python train.py --norm="layernorm" --qk_norm=false --parallel_block=false --init_std_up=0.0164 --init_std_down=0.0 --optimizer="soap_variant" --learning_rate=0.00326 --lr_mult_up=0.632 --beta2=0.99 --decay_shape="linear" --doc_mask=true --z_loss=0.0001 --max_steps=3536
Each number is 500 + 50 x the weight over its row's rms, rounded and kept within 0 to 999. Layers, rows and columns count from 0. Numbers have three digits each. The size before them is the row's rms in percent of the matrix's.

# up: layer 2 MLP up, 2048x512, rms 0.0542, rows 355-454, columns 0-63
# down: layer 2 MLP down (transposed), 2048x512, rms 0.0703, rows 355-454, columns 0-63
up355 093:537438566462552478515408549509462557529555545526420547447523603509555463511473485510488482500559524489534495459482472427587541512535553470547516420515390524525456570441501528394586529411501483
down355 102:468554558494552563510467573466498450453453525454547576528552610530468521492549406522400470523421562573431481537512511479488412472515407459460512466489569442438417447471480510544562498462527464
up356 106:562588461564468426489408492497499491504463557503472517519502671403474495510428467493461527465520466533474508483467405476525510373400623362530483626497440423429494533468478465536506581463479507
down356 110:433495454532418427437501491518502423504453492466430550506455459538367485541512535519488478558538501479502432494481629513393550463452490552403537542551486474456551491576428471541536521473431481
up357 094:491505493461544427491495494484529541526534497512538424488494482459535498543599460560489614531448440497559405552469511510455431498533470492461521393474405442506393460529566553573518489484572558
down357 095:455519476604441569498625475544631482555537472491554486514391440445471423491415428533500561514488520442500441513493486466460444488442535499548514396409586432499524470380587540471462476490520555
up358 105:526484402515564573499471386547468562606530482494475506414494501617438516522449545529437418509510559452462428525485544536481494518514577441556447545485500372435530517447450415418481459448515521
down358 111:495522556417512479517511567423463439502531454594512527536447486504526397501483540583548540459449521442418529505468495492520513551518522556516507524437562494496537553528537463424526395522636525
up359 106:603470488450498539491534431455437499585426507465505520404460528590559519468425563581532490522496570453562607431516424486483594629485514564487528510503474490598451517515415463524435495578517469
down359 106:506432536521395480464541419481497467497430479469455421517492442500494426515491554536467455603454613521490520474560449485537471481514473418551538424527475506577463421538424471463385527523537462
up360 095:544493561536538494500424461569528507460435615499512673501512563506438372429484468524471522378400515501439423492496477494460486534509492518537471605456498501481513612496554550470591539496504541
down360 096:451577553512490525462499433480564454458448506559525467575512494443482445510449527460572568453474488516485492488536554474480467597474513502405538535499476429519490504523501540467459504563511369
up361 102:507573490425535589486448436528466474590449555461404428430523452490470505450515608492606481466537502537514549474525526475543500491567431582476525555526492476463467500474466440522405539435500547
down361 106:520462523560524570533463545493508487458477597468432549493413486575566450463462531451470514509579569460546463453517433455517424520461479481515506546497538464539470544505567478518597594420473486
up362 098:513395556519470548552625481529457526583520537536481522507529502407468548518462438525494524458583535514570508593486488410527502462490497445461518547448486463527491557551513431534482441586479510
down362 096:475542513508564531587574462500476507583586460595448479551627450491482574499545473535509509510512504525521550519518508448428473537478489471510487461457523549537552543416516457442450453550504516
up363 096:504528477475526597450585446579547550559444592538477486518512478493529508572475491425473554511548574543386569560478543496467504534477523505545537389479544485524464560495487467570552517503489498
down363 095:550472516546417517547443496502409420428516539472488495566446457424418438613437551456542598532507435503514515456508433468425496538492480554395478597365569460421494561488449425475430541517419509
up364 111:521502521493478495443522599489487517519585547472422599371444477482521500536560474432414482544473481490522567494475461494490508529556492482477529481523503320510516488587478513528435487551532474
down364 108:514507483416404532452499636579398480400489577546475516463506370417502453483499546399494447511577508474453516543417482415523574466492436464470536475488451416519410558473552540528497512565529458
up365 103:523547407493509548466526436458533519461510511525457451507426572458567622523584521569478464467503483487442464449450420489486571443482536576443451529508489539477542525510487473404497536534486449
down365 117:477471461436405471449565442473603372428611490511449452575485526442462486493399536520550422546501466514420552488502534473486509441481467508537492477482462510534439463448454460546533521516466558
up366 090:420534481516469463508529542517515481496425482419438437491483485487401503460447492453567525494463460520487438540432471474566495448485544485499513433443537383428407555500468583513438490480500459
down366 094:460397439443579452517417497461460506433508476458566560475529518438554541510563542517490589421421438398537476456503527539431448425489504502472588569466526522495471495538471538461530495458486530
up367 089:606476507584533550529448588551540528514461506520534481592472443463461497438413471487551576543505343513484465517462573536462589499507486506564447521430367550481484520422563510537521462438471470
down367 086:489494464477441470450492541498500531402528452473541485560536505451517439433600459540491479503414573459434398442517567542493602567534399525556537440471524476455536372441555342404623483490448483
up368 103:521503424504476488496472458548544522528413415563505559506448450500499419489443467517469559541465498516586567462473509513544514515382458462566470475568554417479460443392605510454486473564420530
down368 113:512518550467520476583432465518524453520531426561475504471548472478532491511515359487510541477434494478524502549538494474505421503517488611628517510452533478523459431438433395479401501520511531
up369 101:532436470535420414403534546421467438626529608461473509478513534388456490423439577526477464462471486516373517504470517403507445503540478502500545551519464547507510558485547598538559541533459533
down369 102:572521479517448500593486491492523521447489486457558526487526524535523559466469509539438522508502511523469568583486593482467527514556532633486531562548497555339454456485396569478507487484439479
up370 097:503507496468438562536622517488478546489477544583458398455502570468477505494502408489411533526546377460449505591458462450522514415442499562487409520526462486526497551567438544408530459448466590
down370 091:491534529577408512463521416472448555525502512484472495485586519556504542402529484507487565521498481517479483542477456453412510427440535502416526437515553540490527509474493545493437496552418451
up371 102:491519506525436607466451485522502498470487561571535474469553417487539438631531481417507477532491479500502508485499435506547572588494527473477496509546530589448589589481526453451519494530570417
down371 100:522408449508554431457483503542559467505470516490481465477523486505446531522564413464561421401427495536500504457565486557381443511649491495545504526515484495437435433473546531440463605553526514
up372 098:581443476444487510477514500437536466418547534514526544564433524456520500550606469614540577517524474504498498411510435479491508525486457494501483522536510423473499557470550394362451516490494433
down372 084:458473496501436457560488556459511422514516584475544487554462510507524463498408437526452427475422569543454461555499465498389520550483473471461473472490489423492571474487524577452528539491530625
up373 104:594417486421504522394480577470470428481477423570513613541476511415534494427472454476515524505504563583468521462553618417545486526517451604499497504441476555420491508449448497478598478502496460
down373 109:575374530573441366465460557470491497471560448484464469440459525505504482505428550513469493473459515539468510497381553486596508574453446499536478479537341580439497542580431492458633577538485559
up374 101:552411571545497463510508466520455550560464413485441410535506496485468479536488448430556613481528405556417500421529526518445416516458478558591541565424410547467555519479554422464432653407552531
down374 109:520423476488542579431518497535505529587476492422566523494422488541466536579503496473619516410498497513568560457579572500439508438463595368553375632548489536584549547526445411523557504465525589
up375 110:439498458544515449436486556455429542509470465527483471414533417571433620517608510475524415470496517536416458466478524574437504506500434472549428459451379495417591453482467544503550434532519507
down375 103:493458381504499505446522469485464443505505531497493512402533427478417528585592452469575457455466435498534535449501483465594485522571530522558477435430624506463419518466379474469550553549476520
up376 100:455495545429543569494511466412542548515501449489540520430535492560500566480562487418552495492502478512474500484490489499381485521453545526447468590468522500636408518536474454549575531565632482
down376 102:478476498490521513542437521387558442538563493497569543501486515487486444577561588450506580511488565493485481493580480514388528568492580541509541471432459456545552491439564422479429436552480521
up377 103:543584512485474506490432526476441529543478525486496561501494432571437443537433494569493468441488561460457508534501457556548555441477555528559470473429519517432416498456548493463567487522465513
down377 113:542455491504497475479390592488400568414524533501446495491510527489548437564445511492538547426379491550449471501463494524497514415531561397480534520534518580419459418526579536546570474544515506
up378 098:449516608393487592458487500543604580522501557495427420534537372491412529485493489433465457513392527468450478496483442494543496486529510472413546466514601564546440488524557493447391507527496543
down378 098:526488501399491466503506440531576492532497525534540497500495551468523507594506490511484466528550530472439396487565504537455499451573569510522585532388512515443541491534510513456552446537565481
up379 105:519542453425498561550413417455490518645502558572578400493427475544602495457551378603454541610540435429572566501476443526534480504486484469564530515593519520440547517577535471512548447546515579
down379 107:453491572497515585460467522525417475528566492511535472519551480584540422413563511571554525546477456495566403573553537587575494598421396394426497457483584504506500543604562513432567411428437567
up380 097:568547533556437446501501337508403492570528507540520532465552390364491478483451472471425511491513486501413505556515575417546514467416516524486471577486503530538516502459435469434541558445579457
down380 083:489582442389454432479518374471463504487475505507499525484469526407478480510446461577404488422508463556447520582530485516586441559523547448486454509505504485602504535493488395486517511493464487
up381 099:505491408468499522470567450489484544518496448432499440561474478545560464528547624460530540529517497574503582534524520568511549463443506502551531496502515531450476445429399533564489477544499506
down381 092:508471502527454522512442457458560513521480532448493463531567546515379518448445472517405447438524565576472519511434503508538462396526521551545480517502466506500478500547615514413497539611539554
up382 101:520487425527529563562476432408462515454565539504513487441465444475548558558496512481457596484566510490512486507542528488573433562433504482419570489568457453397518521513474504499533466529459552
down382 102:575494437428482457516470569476458468478529445493514589511428492511486545473464515480539460541511438383453571636466474507501419430498563500502497555523537537469465495499438464493510496504533547
up383 101:462482478537579579488549458526543599518526436518470472454484440556409562497479492455411424506556548542447522504544431498595515438455494487509579556451549513493483488495494564549480513616431558
down383 096:485529499513501441496412494515475565458497492453505518605497470467502441489520494470609479482481485485501423472476453534479546417449638527566539384490517579462436488424582539468520477566489579
up384 089:412482500564536426434468514493492602486537435529510458537519548431461505534507542409513470522511537491634536609503333433523544507457508466513444525526518483514560439542569556539449476501517489
down384 091:527438576536474560490543424459431457533517535622480484454454462425469506531458493507545442452442548505464460487403509516445545472571412520559564506477538432538492529499452485589471437506524525
up385 104:540505424448548516558524434483544456504422479468522497501422511445490466392440487514462497545546527511495496562545441469577494488512447384369388520527419497512517471516393563456501571497521512
down385 109:551439538452459443572421430560508527493529449460565489466460490467435371468514547541447444498477617421489501486473498473460479401513513477458470404483414496511552510510468592480473504489444508
up386 102:552443516463431393509482483511388474515358523521491540493544467454546531491428501539568597481541538509606526505385532496523444582524501525551485539524498418502501506562458558484496572544537430
down386 107:490553518451420441451514538486597494480427448444546455407454522502461521539504531448517494453495429450475560436521503424511559531455495512470430544505541461520506514493509512471486603483428422
up387 179:497451441488417488497464563498603534542419474428374451551523544519472480573500505521520485472518472563564491598484464531531502527468466499471463442539442479443485399585431410543517515414497513
down387 089:532453465458513492489438523428532514534493488505496466563555614493491492543536531529517509560536545515513494531494507536532494465505466526484445442513482516419584465543520502489539421481462502
up388 105:466531479559533437510566514541458538494477481418508444472524484537458557478415490554410491534573498521466510586484506436489439387436401525524525502543472547440594495452534523553518376559527484
down388 096:581536493475577509540433481573405517376512500484539505444464601502486475483512531544536418539474537451524467491427495422546398452460518554579525564469497503548521493515455472491495465559441521
up389 082:453455573533519573392540450506515487422448521542511492415557426567541404527478554500476482534507511544592540464409461551428497351550496604560515541500414478564573512542497387524502430628565485
down389 100:487578515453466425538502538430513576467473498436507505554502507476438525523555546501542604434512508450464479488561536434492425614475480509472427440490493437507476413461452544431441524445487443
up390 100:533551559464567443423512426573464522556506460544437481527435454609435469471567540529467524496522472621543523435495485488506528569520479466426413461520514424566470527468539590502517553550381374
down390 086:414526505485556479454391561476466572507516462476496471401481457570463513423590492449442504481488541478526536512507465601467534448474506543507538435509497479427510548496515505486504541471509501
up391 102:462548516440546461484503449516497470574487445536609496464434475460502430426443437484527515577594477485433479543500414455483474469505578499427527530455537505497509500506441641577511610524571593
down391 105:499546468482479463537460585486589504459475474509481491575482552483485430492507557531569506611438412446501482477504511524557544506465441467560436478451465568551485434478549420478498471533628561
up392 104:564514553525556441415563502514486566504478454478471504531509501543602463515491495514560466453502527548483432508596487472546499482414478465389527505569427520398424542451491543496548468542513497
down392 095:560507515499496512490524497482601461446502427517423493516437450576524517509497537481421534511417443525584333514562526524423576483516536461507506529514477432514472535539505559528482469483475493
up393 089:455517554550560483445600436507479400438496461463501463496444477526451436444363545459514525442520469562463549532448515470492456489451436493537515492560402478566521456505594591489516518516455489
down393 093:398526531522512511392633382529524530482477485481496509488530514444529358442516495489545427529469572507498482479445396486517502454417513455490464428591482475534509477474516458493437488407492496
up394 098:513411510521466486488484503478534499555446495538547525424494503594549440541420621499575485479476568552430520493483471558416551523365526502453491420519490547454483514560539558469519542577461545
down394 099:577536455497502495499530552455403522525498427527482484471512490452396448470485555499485511534567508553465519455409535502467489419594418511568434425459454468474387481460655476532496508541422588
up395 090:468532447531532509479560492539442580506501497481489516477504439516536516516549487463579493581403473528505480518520541458492508493422507441568536524448511563467565513613425477486495536462431534
down395 090:577447410551424516530448479514481473508343534511443543489510441568396492489521488467474551523472444451395528517492417398479616408442540474503544564477573537524499463529508491543498520556462445
up396 100:521433503430541568449588436464494444523454469548432451482446372535535554491599578509498462476515549426518411614367447467522459527551456481502532573460387433514512539512491469524535567478561465
down396 094:417481522456423528413560518447461481525513482564483519477518506482505572393493432634451551400449470493485506540443582562481459456546566432465488461473512540540498632402493538488530436510522521
up397 102:451436514569522432462505479505492343507503469566483526489476535502495571548506535405545555377498525432547577438464455483466453457499501445530473539540455462520497481481480489427469529525552553
down397 112:535473460415406466446519541481529408574469441495517536468521517384533433539520448517530585470453431466595529461564475479440507466530510493453504559548485417532416470531564428505433522498517512
up398 095:406444453532547508441502537467511580489481485459602449547513462485567557389539486482556559482517495437447373584456617521465563467598456474504496490556483520542472553559506532657485458468563494
down398 088:428518518516455625481602575460499457533544451482566513537497476445383492437559479570463567575507541377511465584493475495438490474523548445575489488381496435566572492480507530460415480530474566
up399 088:607414551375515587435515487505494547463415454477483507491487457545464559455505494554524506492520476475533487397505497542500528462498445523531403520521519517542542557391492503684530575446574488
down399 089:494553405540530448502529503503474436445556518533528512503485429487470636454531613496449494462417541460549558491448490566520468413416495485509392392435546442491557478427486405575584524477442492
up400 097:452545603564569582458486513536515543547445533576427433568474581590471517575500433529487493443523568487463470445507565486413513566385505487481548461561485479640454495512528537485437507455430427
down400 089:553491423518565543434559455503551429496504519519457501522511518501491550518508438473396444553480469449546512521527435436495568439482450542533545438448460515521476496490493474512464493484523517
up401 098:495451528458570489511513579563454497462501472529532498539437497540484540504543425458598537467424473500552612461479427514381433472538361457404588503567514399539545525437501527553480478481477477
down401 097:380495492488537517445482572485451423496467504462566507526433474480452442489575485595462502540458388411533525572602511597406457523512497468393506506569531570478528409455520488514541495406468478
up402 107:494594487535552521497478467524494503520494549421534486552593531566468594491571495521510446543539484524507518463498520462397498593522499528533552575501476499429389525433514530464536491548564558
down402 108:454532497509535471480531573588508459442580500530504550456587624478549517557503517483499579470551501479548568532568499508472494544491412472497469537479586433426486502420504500478441478513552437
up403 092:507457458501519502458616443558436547519467514601478481603513497468486507490444554470438457513482549489444524622453544584508486506513551560509491517471509543469541468563521485397547462580464424
down403 087:523531574508512515437474541477503403493531543464513458559519501404511533559480436439498521554520512386507490485488512482535479517459470479442488590441469406529527491503505581475522592421434420
up404 105:470453487543559494505520496494573512531469499484463563555428398473516380512481491494504639484465524451430498434508381593416508575508569475447561552582531547484512471521492480509496454483516501
down404 100:438486457540546397480494440426557522547433509458515525580517501522474518539603525513409488463506556538520451482519565535483453497449478454524460580516588532505548436511487539492552466442528492
up405 103:501526494478477487531511475433554486539433502581501477543516513505452483476506559404478564516594485523422499532504496531483465563506462485483424556496478576502506483454474449532470471515584506
down405 097:478483511462551458597511460463509456507463523440484516423495458490454544493454502457514478470492462513549603493544541433466480504426469460434515526510476378542544452525471522597427487565573499
up406 107:536527448537550518536440449495544466545533508544536477521473448483486501426571454524578540522467483466569483483421498430513432506505448465489538442623534547516519509482470556542564482460525568
down406 112:543517534500510468575483509430549464473544443492463511505467504440474474475462537492529542418445434444435569506553512572444484548563481440398538431514481532531500384489597539533511515459471413
up407 095:589540521513529526558494460518552565511475494515513525478621477517484503573512460479538593521346498528552578490467590482462550571446479534559490404438502476475500506450441668465533397419518605
down407 108:485376573504462520501479510555469529479525508511547475524515457416532474549540517474551586546500534453488654490483516436440409453433534537499514448468460454426568467500547451476402578529469419
up408 095:469440493498478523492382445583546492505547503446465494540444477462478578406571540573463434537529616457413496561501481507450535524561487549405471531520409400507442538571460536489498402458498483
down408 097:568516502519530495542476364537480554477540498480524537435558543460495508493514513601474446531485471442560495498525518422468577495510490486461501505530468552572495433545541517526527517492490534
up409 097:478612494416443522506564484565562540504416527440437432547490471497507538525560456484550559544481467524434522547446604441571467483475406587451448461518568524563508519560497499531537443456597611
down409 094:533495500480493481523454457514456499445605505508489545431511574488459564490652534550470537500455521545503476553509477458389474454483492464423508476512500460522503446565544466476423516620464531
up410 103:453553499556515572479531560586486554552434426453559514424449444524539457518476562550545490478518489442500463510483463473485593447569484458556513482501513560569487536459423579559476509440541515
down410 107:407546510547538527528520511524456537383512508433409510415456569511515455529478507502523451465529528363522557474491508412433459476601494566509439469508622494491493519497502533526495477446575592
up411 091:444513531464535555446547420487460541523452467461466437576438492387458487493557462467488469431565561548460459498539576545482532478486490558482569541582522453494430488475489562503546526481468552
down411 092:547498563531449503472437465496399530541532407477532558440561546458560433486482466580523506536503494430457489424441519500466576459493461496508422462612539469531482477558544524474507511558532559
up412 093:546401482481515499444501518599458506522518506451516475465535451411648425384467440572466486514504476492542521522343463487505512443462402529496488513514478532536501603553490452503605513581478573
down412 090:463556506480465526466535450457559410507458480456462448535567550432477501454530462464442415503379481518502491515520469508495509468540524488618483443514500546507473505482559570516461561454506476
up413 093:436494545494538521514518449442458469461539477491540489521495527493553493498445534581592519545583527475553491503507426504550488535506467509505488465451473568588495497462515550589535564514503398
down413 089:511385472542514492599413447567462498529549509634466517526497574585481584559554534463472518449484431447457512551482489468506481507474476521461532515447464491516446484478437423549455533471588563
up414 094:565590524461475392566575492536500485442558539504463440482430560511516502477471508472472478522545565531553490452579409474437547559473492443466514556584430585530572501435509487504539483466428549
down414 093:470483503519433501570579542478451424608467456545552480484388447529508518534589572386475517420468613477509591486496441565491474578405499547472498410520569501549453456498549460402521514399485449
up415 090:580596549450423435522471457530530515497458476403555507519479502515429532428505521447464545573482458469482408456440472418565457465470428562525486468524451383408454469516508525370481501428515485
down415 097:525518444557475566472496490472476432576492517484545505412554571454439500427548581507496544549519532529493465487478503552511446509564608498489451468538505507454504449545566458524541508615491582
up416 094:440527583522392537519540492494547507419527521544487492471514458441532455413520397491341463494545533439552601533542593530480492534530585573506501495542449498567490445500557530419563527606503486
down416 093:501461469488612524506571528521499413524379416512489555491487520587531477473414445558479524478461502462494471487523477536501570504512385496580443455467599540479441515434485509507513390477525556
up417 096:489484422480548514494470544474524443494407580405575506565351539518542467508530482474619509531520494664551513493468483567491575565563509452353453542505548460529475373480408443591524523455556459
down417 101:515503487526479509540564442433397414527589444559511514508510465449610560464539545407466573455474431377491489454452490513436495476476523554619517554470512520519497457505543539549428580531502487
up418 097:490531504459401593440550501548453429558459547523442433530498486534511483515436508438492471470549459519512468527495515449498398489555547507648478520575495545468573499472482512501505510508440579
down418 088:470452512519458473538488511554418524490460453544549423497438458526549591448431466611529505591505538480481410500461519594545476372501520524490513432548555533428462500514583534460544484524480473
up419 112:486491513512554436572427495549439520537518536448646468554432495512463493440509602450482466590441491554516498524406402567492490462525471457477520540517440639546450515470471505560431444505573454
down419 105:542433417469549460543459497481490488530554425553444513475470520580458584558477495532495515456501527421472457525429440528494364419453491465496533456489536523511443544520476446573469478486477510
up420 093:540483536455544460502487438488543435552484436509469471557545494557498421513576486511511434508491518480532529504470500474415419417522531502395530541487459511642450442497488538575600444482503534
down420 092:469454579460579528529537437505511494467491494532410539477529482517524544513373481444556442511470423508468513524532438495448387527547484513552546490606449469406538532531563449456525522498530577
up421 108:480545516504539531507459457521513475472507587586447437463531471430567486530404465573496473553499479529503489527485575459556446490488475559505473510470539555493478448526419417541450467513514553
down421 116:502538474502530465588500469513590520460429504448524508470495443510413525470533438551487456597550489509506545443492552491522453468430451523446532598480533528502547470507514548512464561502494505
up422 097:480535468491482555430483589529441550509523522449493528530473419535498558511479511445480544522468584551426503394502474541460514468454434516516516527469521529461505457451506565520535569531453567
down422 108:504532458514431551504505600502575468545512426560429590545573506465532531615438493530485469491561544486441486584532500407564433548517548475549493513527497404378538518495523464568525415437506526
up423 103:520445497563427577505545512542630437530513484494555520505530488527541503506486411486587406503551454503514522566499454548516422518478509521510566479468638514515551547529519562512441510461542462
down423 109:522495584500441465442486515402505504462468529490433470498549439497570498514525454568532518480419559497450598527534488534544482520549518532597569513588488431533594504515523449571497497551436510
up424 099:548462436533509564513539536441587501475501641413506463554435509543445469661444496497495508571524503472490444457447492493466509483460593493472462390436571500519531548431444589535469553504562580
down424 111:594500528397435525524543524548495530482508349535498431585585523514555480535472546502529515496439515432523496581446428500510486466500511527619486520519429432514421460433502495491599537524487494
up425 098:534504509537572503559495474444509435485540464437485590520447500454453545572474585467473503420592554532476496536540514373556430440507522470443461532526591581430487586478527469406465460501463452
down425 101:472446571468475532589610417541501472497449499487476517580518433431402491540414465454504460556429533512529533520434546447532448498509552427544463531422528529525495452421506452483450500508497495
up426 099:469509520549535510548610558405434481514475511561494477499517489549449527438469523480457629564408482534434493543478528414440487410541489505552417456497548606547538512524493416554520527492543453
down426 087:478443565557466434528516499451488413492480508482464472462628488444429493529496504404434539423503518454487518488464452531464443485509562463488603435442523568539597502488472465506459574403474458
up427 096:433515529472487465551564466453538429614508402464546526559520433517445474543415486494523524552490474409550513524433468493522487495420572491492477439414594489465477494509529452571485574470503519
down427 094:429449461447523470491537504527483398533449581500435507537519546505448403472542471585550530522417536540515474560498507483504565532459490525504376529436438482459473565475416428458556471492571437
up428 098:444554508414527533537421464537538500505427542477472530432439572549459548544486504590424609465517437518536527461525436456446420521521580457521508517549509462535585395501537603476502546541424519
down428 093:411526513512648540528535504459512489478491447517440475443522638549550496449482488574515526442536452421443476458582453494516491530418464432519493529523482567539542434536485601478485493531524532
up429 102:549550522484525476460472438602478532501448608513540505411447427584459513554450486491439552512464474500476567438565581448541476534491519505526458464624512525510415548450457481448487506560504566
down429 104:496602478443444510485521513548463487470543624525489448427473530452527489478461431575413515521492465419459391473558510531515550459467566478493427485544525550447426498489498481488459452482567474
up430 107:423526443576434515534524500564592549497483444415518532447515460576463473412535567448459596464469482520438483534547423461491473516455552462470449571463480494443522506496466571472472468462514529
down430 112:497396512443531519548599516526511523465493499524575517504468435551551491387492456461471590458477565561444600546534586450456589523501547634511482568510523555440549483446540481427501461435530521
up431 096:479517533510421536565470458540569510571535471548545488532452628524460499502517451484494544491465466528470567554433487461528536412415392520581422476511470459441496440558462390582485480408515594
down431 092:467530452437479480584528533487509485518483506423550434484496528510534471458474594500474479566547365592481507501512453513482535474522554501510498517466535487474439419490556522540406491511524490
up432 091:471464567503539544590501527515496453518378418553492514482516517534472391515437515544542598589498464468556484547509544483502558463526523466607497544429491559504507496475488469593557457453431503
down432 091:455527480470485550446510446395524544467443550550480533551444564545387465504498487515524414515577511449396514532473402507564456593430449501524521528432470462496518560677537438505553548513587564
up433 093:423577510439618425542513476477461428537502523574461490490532504488523560544508499425451535533469473507474525490530463421527510458446499551471491550468464483516444524554535455471584529469506520
down433 084:466425521479550488469482498523421571445459477504500568470546571511388509599509374478482434514534449484413511545512470434465527474638404548497503536539486496538517593508430581536461503487538490
up434 096:460494541415491511481518533330529511495462443497487544430437503432433426508566542485548559601588537434508550486480557396537460475511570539453404494518549631399423508421445498488506565507507591
down434 092:471515470572647597522464533615537545433390483439482532636526491561552546523455451466502430433531544479477434553502493501462556497551469430608485584497472490518552479441479460522549469584475545
up435 091:510500436466487419474556536460505486463491525582537482407513539500491566618550579440501490612460578501489459481556337606468364524533423496520436465540560526425464506500474520470546522475529445
down435 098:470404448466455567605494522349491371492510553409521577499534427520535433483575455489406509459496491493411462445490540509403536492561446379511479500481428457461551466473408459489473394577501563
up436 111:487494542525522547517494512490443544445510492611528466488387543496497477564577537528508482375490483494415528489416619499478576552494502475520426500487485483523468570500479501574478529504518489
down436 118:438418491468545491549495569531506446563541532530462512451447544460453458541500542512547486422459458474445410508464518424500553443529466511501545492484379377406408499478455501546427529470488461
up437 109:564432442432494483506505521528520593510469544515417612479542456573416461475550395479430591501482498503513491478553545525501521450502497465431498462527478428532460497449489521635514412516451427
down437 100:537606500522489445570577471441366528495508469565473546532528422512535589422485513561478553538478515527469456516447493534536542420383514538529462522546512415572551512552533516502518443428454492
up438 106:548486534488536575502461566511514574493458604473500481469493518482510454508395491449466432571557553487557541437493545570502477427545502508441384442380461534491426541478549506563401562540444471
down438 109:517459496435485476395552461544507537454557523490616514511480463521514487467499507553511576464482502516454474455411504535475412454518495543473406473388433550475446493564546483512514548546471515
up439 100:514455465485514476531503474509515477511545487433420424529441639491517459534484519496496487533475426488511548470513420523385474470476503436506512508546448512523509500399540531527587456506452514
down439 091:456459505424486649553503578531469523443444470576507566517486542483547445441535448572549423523460461414491416467571540458509407469515514486516484510529450492513547374598477402514438548452520475
up440 094:547470500461609512498543548537472442499404501407507521478465407514545446547518477515552489529558508425497515470501493484525471490497477401561447503462523526518524527377561496423583546452452503
down440 085:409537518571431473600485519513520436521512458415485564542541515466535524495502433528496478521425363376505462498580466435462486544372525530484468468475500500523455428416503525514486515516555484
up441 118:472484499479527473512466482545436422545570488482582543463479507451535537544542444584494533518430563460510512463454527597513537564491560497409511529549563531457504572457524538514479456489570477
down441 119:478439456484386465551450579514486418477494462487541508523503457467445491461507411423466593521484493482412494526479516491481472502506467411480516597537561481469521565490484471447519403533398543
up442 120:536507497436544419468504479423463593476504469414504512504531532545467563440534530536456408464534604544530522484489505413508461578543487410419503449512464570537529506488622522553460532562470440
down442 130:523518517478448464529527416477452495469480561572563449518529500506544568492540421480475522526407514564503465616452535443463459455485493452521454451504496532475534482420483478557415460525405391
up443 104:464516476523517485533536512440553537543555465588432448523472564528463500575490510452449521451480541530635413595533485522505497468558522508485499462503433453503480514495472406605558495487404496
down443 098:519533503449503457473491481451473563600479540484545523490516502450430475484593445511512411555558472547431442501371546449466562521492382488518512503491459543533500452497540498489486521461474425
up444 093:558544351481460517521527550534509554491480406468466553517451519485452494532563564450536506511513558483511524523417493446429503458515537481566480538524465504486532580432511554465519461531448593
down444 091:501551504531501411524510523529544480514485439490527478466480582507554520508466517454583617383508548613482554523520431605503479526587561501495522452546413512449503476511541553512543481480535478
up445 091:576492531447436517482552472550535530519489467539514526494452485578441508584435474467472505546524509440402485577497608460465510635479386529510484468498549546420479440608455600453451550461482473
down445 096:531502568489436510482557586448465508524467497500389548484484437510563454563494526484486566516432518431507516531505449401483462480475575479448504488453521470555571469369531474508569567600495474
up446 113:548520509460476473460561495502435514465537499421548524421500522416451460473455390398381505489481503430494424537419542505491456414444494564577535488548457567448521509553597424369460520504471449
down446 114:553590424495560550515469459440620516553419519567550521482550387436508447459484444428477410525422482440499510509442566484563552453461629441414566512516430518479397500495505522532451490491458482
up447 089:479508439478491473486511516608491595450516481509412469522521544570543442461505431461582448506463578568501486509469588484462512551439566534494476490463537545523599437465454423516516408574358549
down447 098:497453465467483431535581515435540518524483532469517495472502474588562533467492554459599448535462512511439496455505505507556473555434540425473479447476517400465429517531493480440433487496555577
up448 107:537484497468521413502449421544540459458518494553537505417482516527464477497478587559479470555477490485479494456484506612575505509506550443572477522539523470455546506489446547555557457475510482
down448 100:460443533535561485555508458615536542473466479439524483460528507452461528480496407492530474401545486453534507496542635439504448549542470498475456511534583434548471514511554547494458542507402543
up449 095:535482418579484475507522500407501405571478378469542482525509480480495562539346628553460526561484481479557529460453578481479497422433546518473558501408467560544449637453524522459555434406576448
down449 101:603575495524522490520475532516432479508515498449542484469534525376471536535563519425630605516492512501412584484502554482422520525477601509437495556444465554540502466504499513416439566547559443
up450 095:431507513491559567514504440561532563570460424491550460495462474517450532547494503466483534445514558508587546437451513471634499489466499586584555513495460473483480481419561518459471470527601428
down450 088:494620582546428456522603529505496467471427555416394473434514512531481416509482427476493430454522383503525455483423494568534550580516450535485441462474412524497494512527384584528575477487491491
up451 101:450583516496439522517486525477463522471503566446436541583536487420481515561519440445529445525396495627431459479502418428490487555455514490423455435513510473538471532470524536402588579607505449
down451 091:491439506459463459519393434519495560524436471490436497499540504495551464454489477489471502477464482571447543442517420608528489571568553582574528438505480472517539428429458481485519616519483422
up452 105:526576559434520599466508462495493482416464509475464578512478439530457423420496522519551451530503472556451551505487530493460562490472510537450518493464442444473448557405463398500534470485561559
down452 098:611493474479519491604446470552473584421504539547508576545523553508492545488515472457536566456492567524576390470445465430588434485486523464476513503457406443445427492459459548548503519533531559
up453 102:517536447494591528520497472522501532535428423494444514466500542470463438561547509426411493527509496488496533502469490474610538491590436425510424598487442543508567547555403490557519571535498559
down453 088:536481487471429505486499477462552601529527506482534536483526668578453458588523509511534518456531508515551539450448495492573496511515430490569466484469548479407500459464445502536459446474351504
up454 099:534556468567467565514539501597527536470439514499451552391405450574483586432540510629550536561538513499494466501554391515446566525509446519542505490432530489534522526499469421536513533512502508
down454 101:541437461520447529569557472562618521502453564586489480479463528486469475467486540475568502486480465522478522496534521444470580460510520535443598439541459524509473517443575508485484504473470523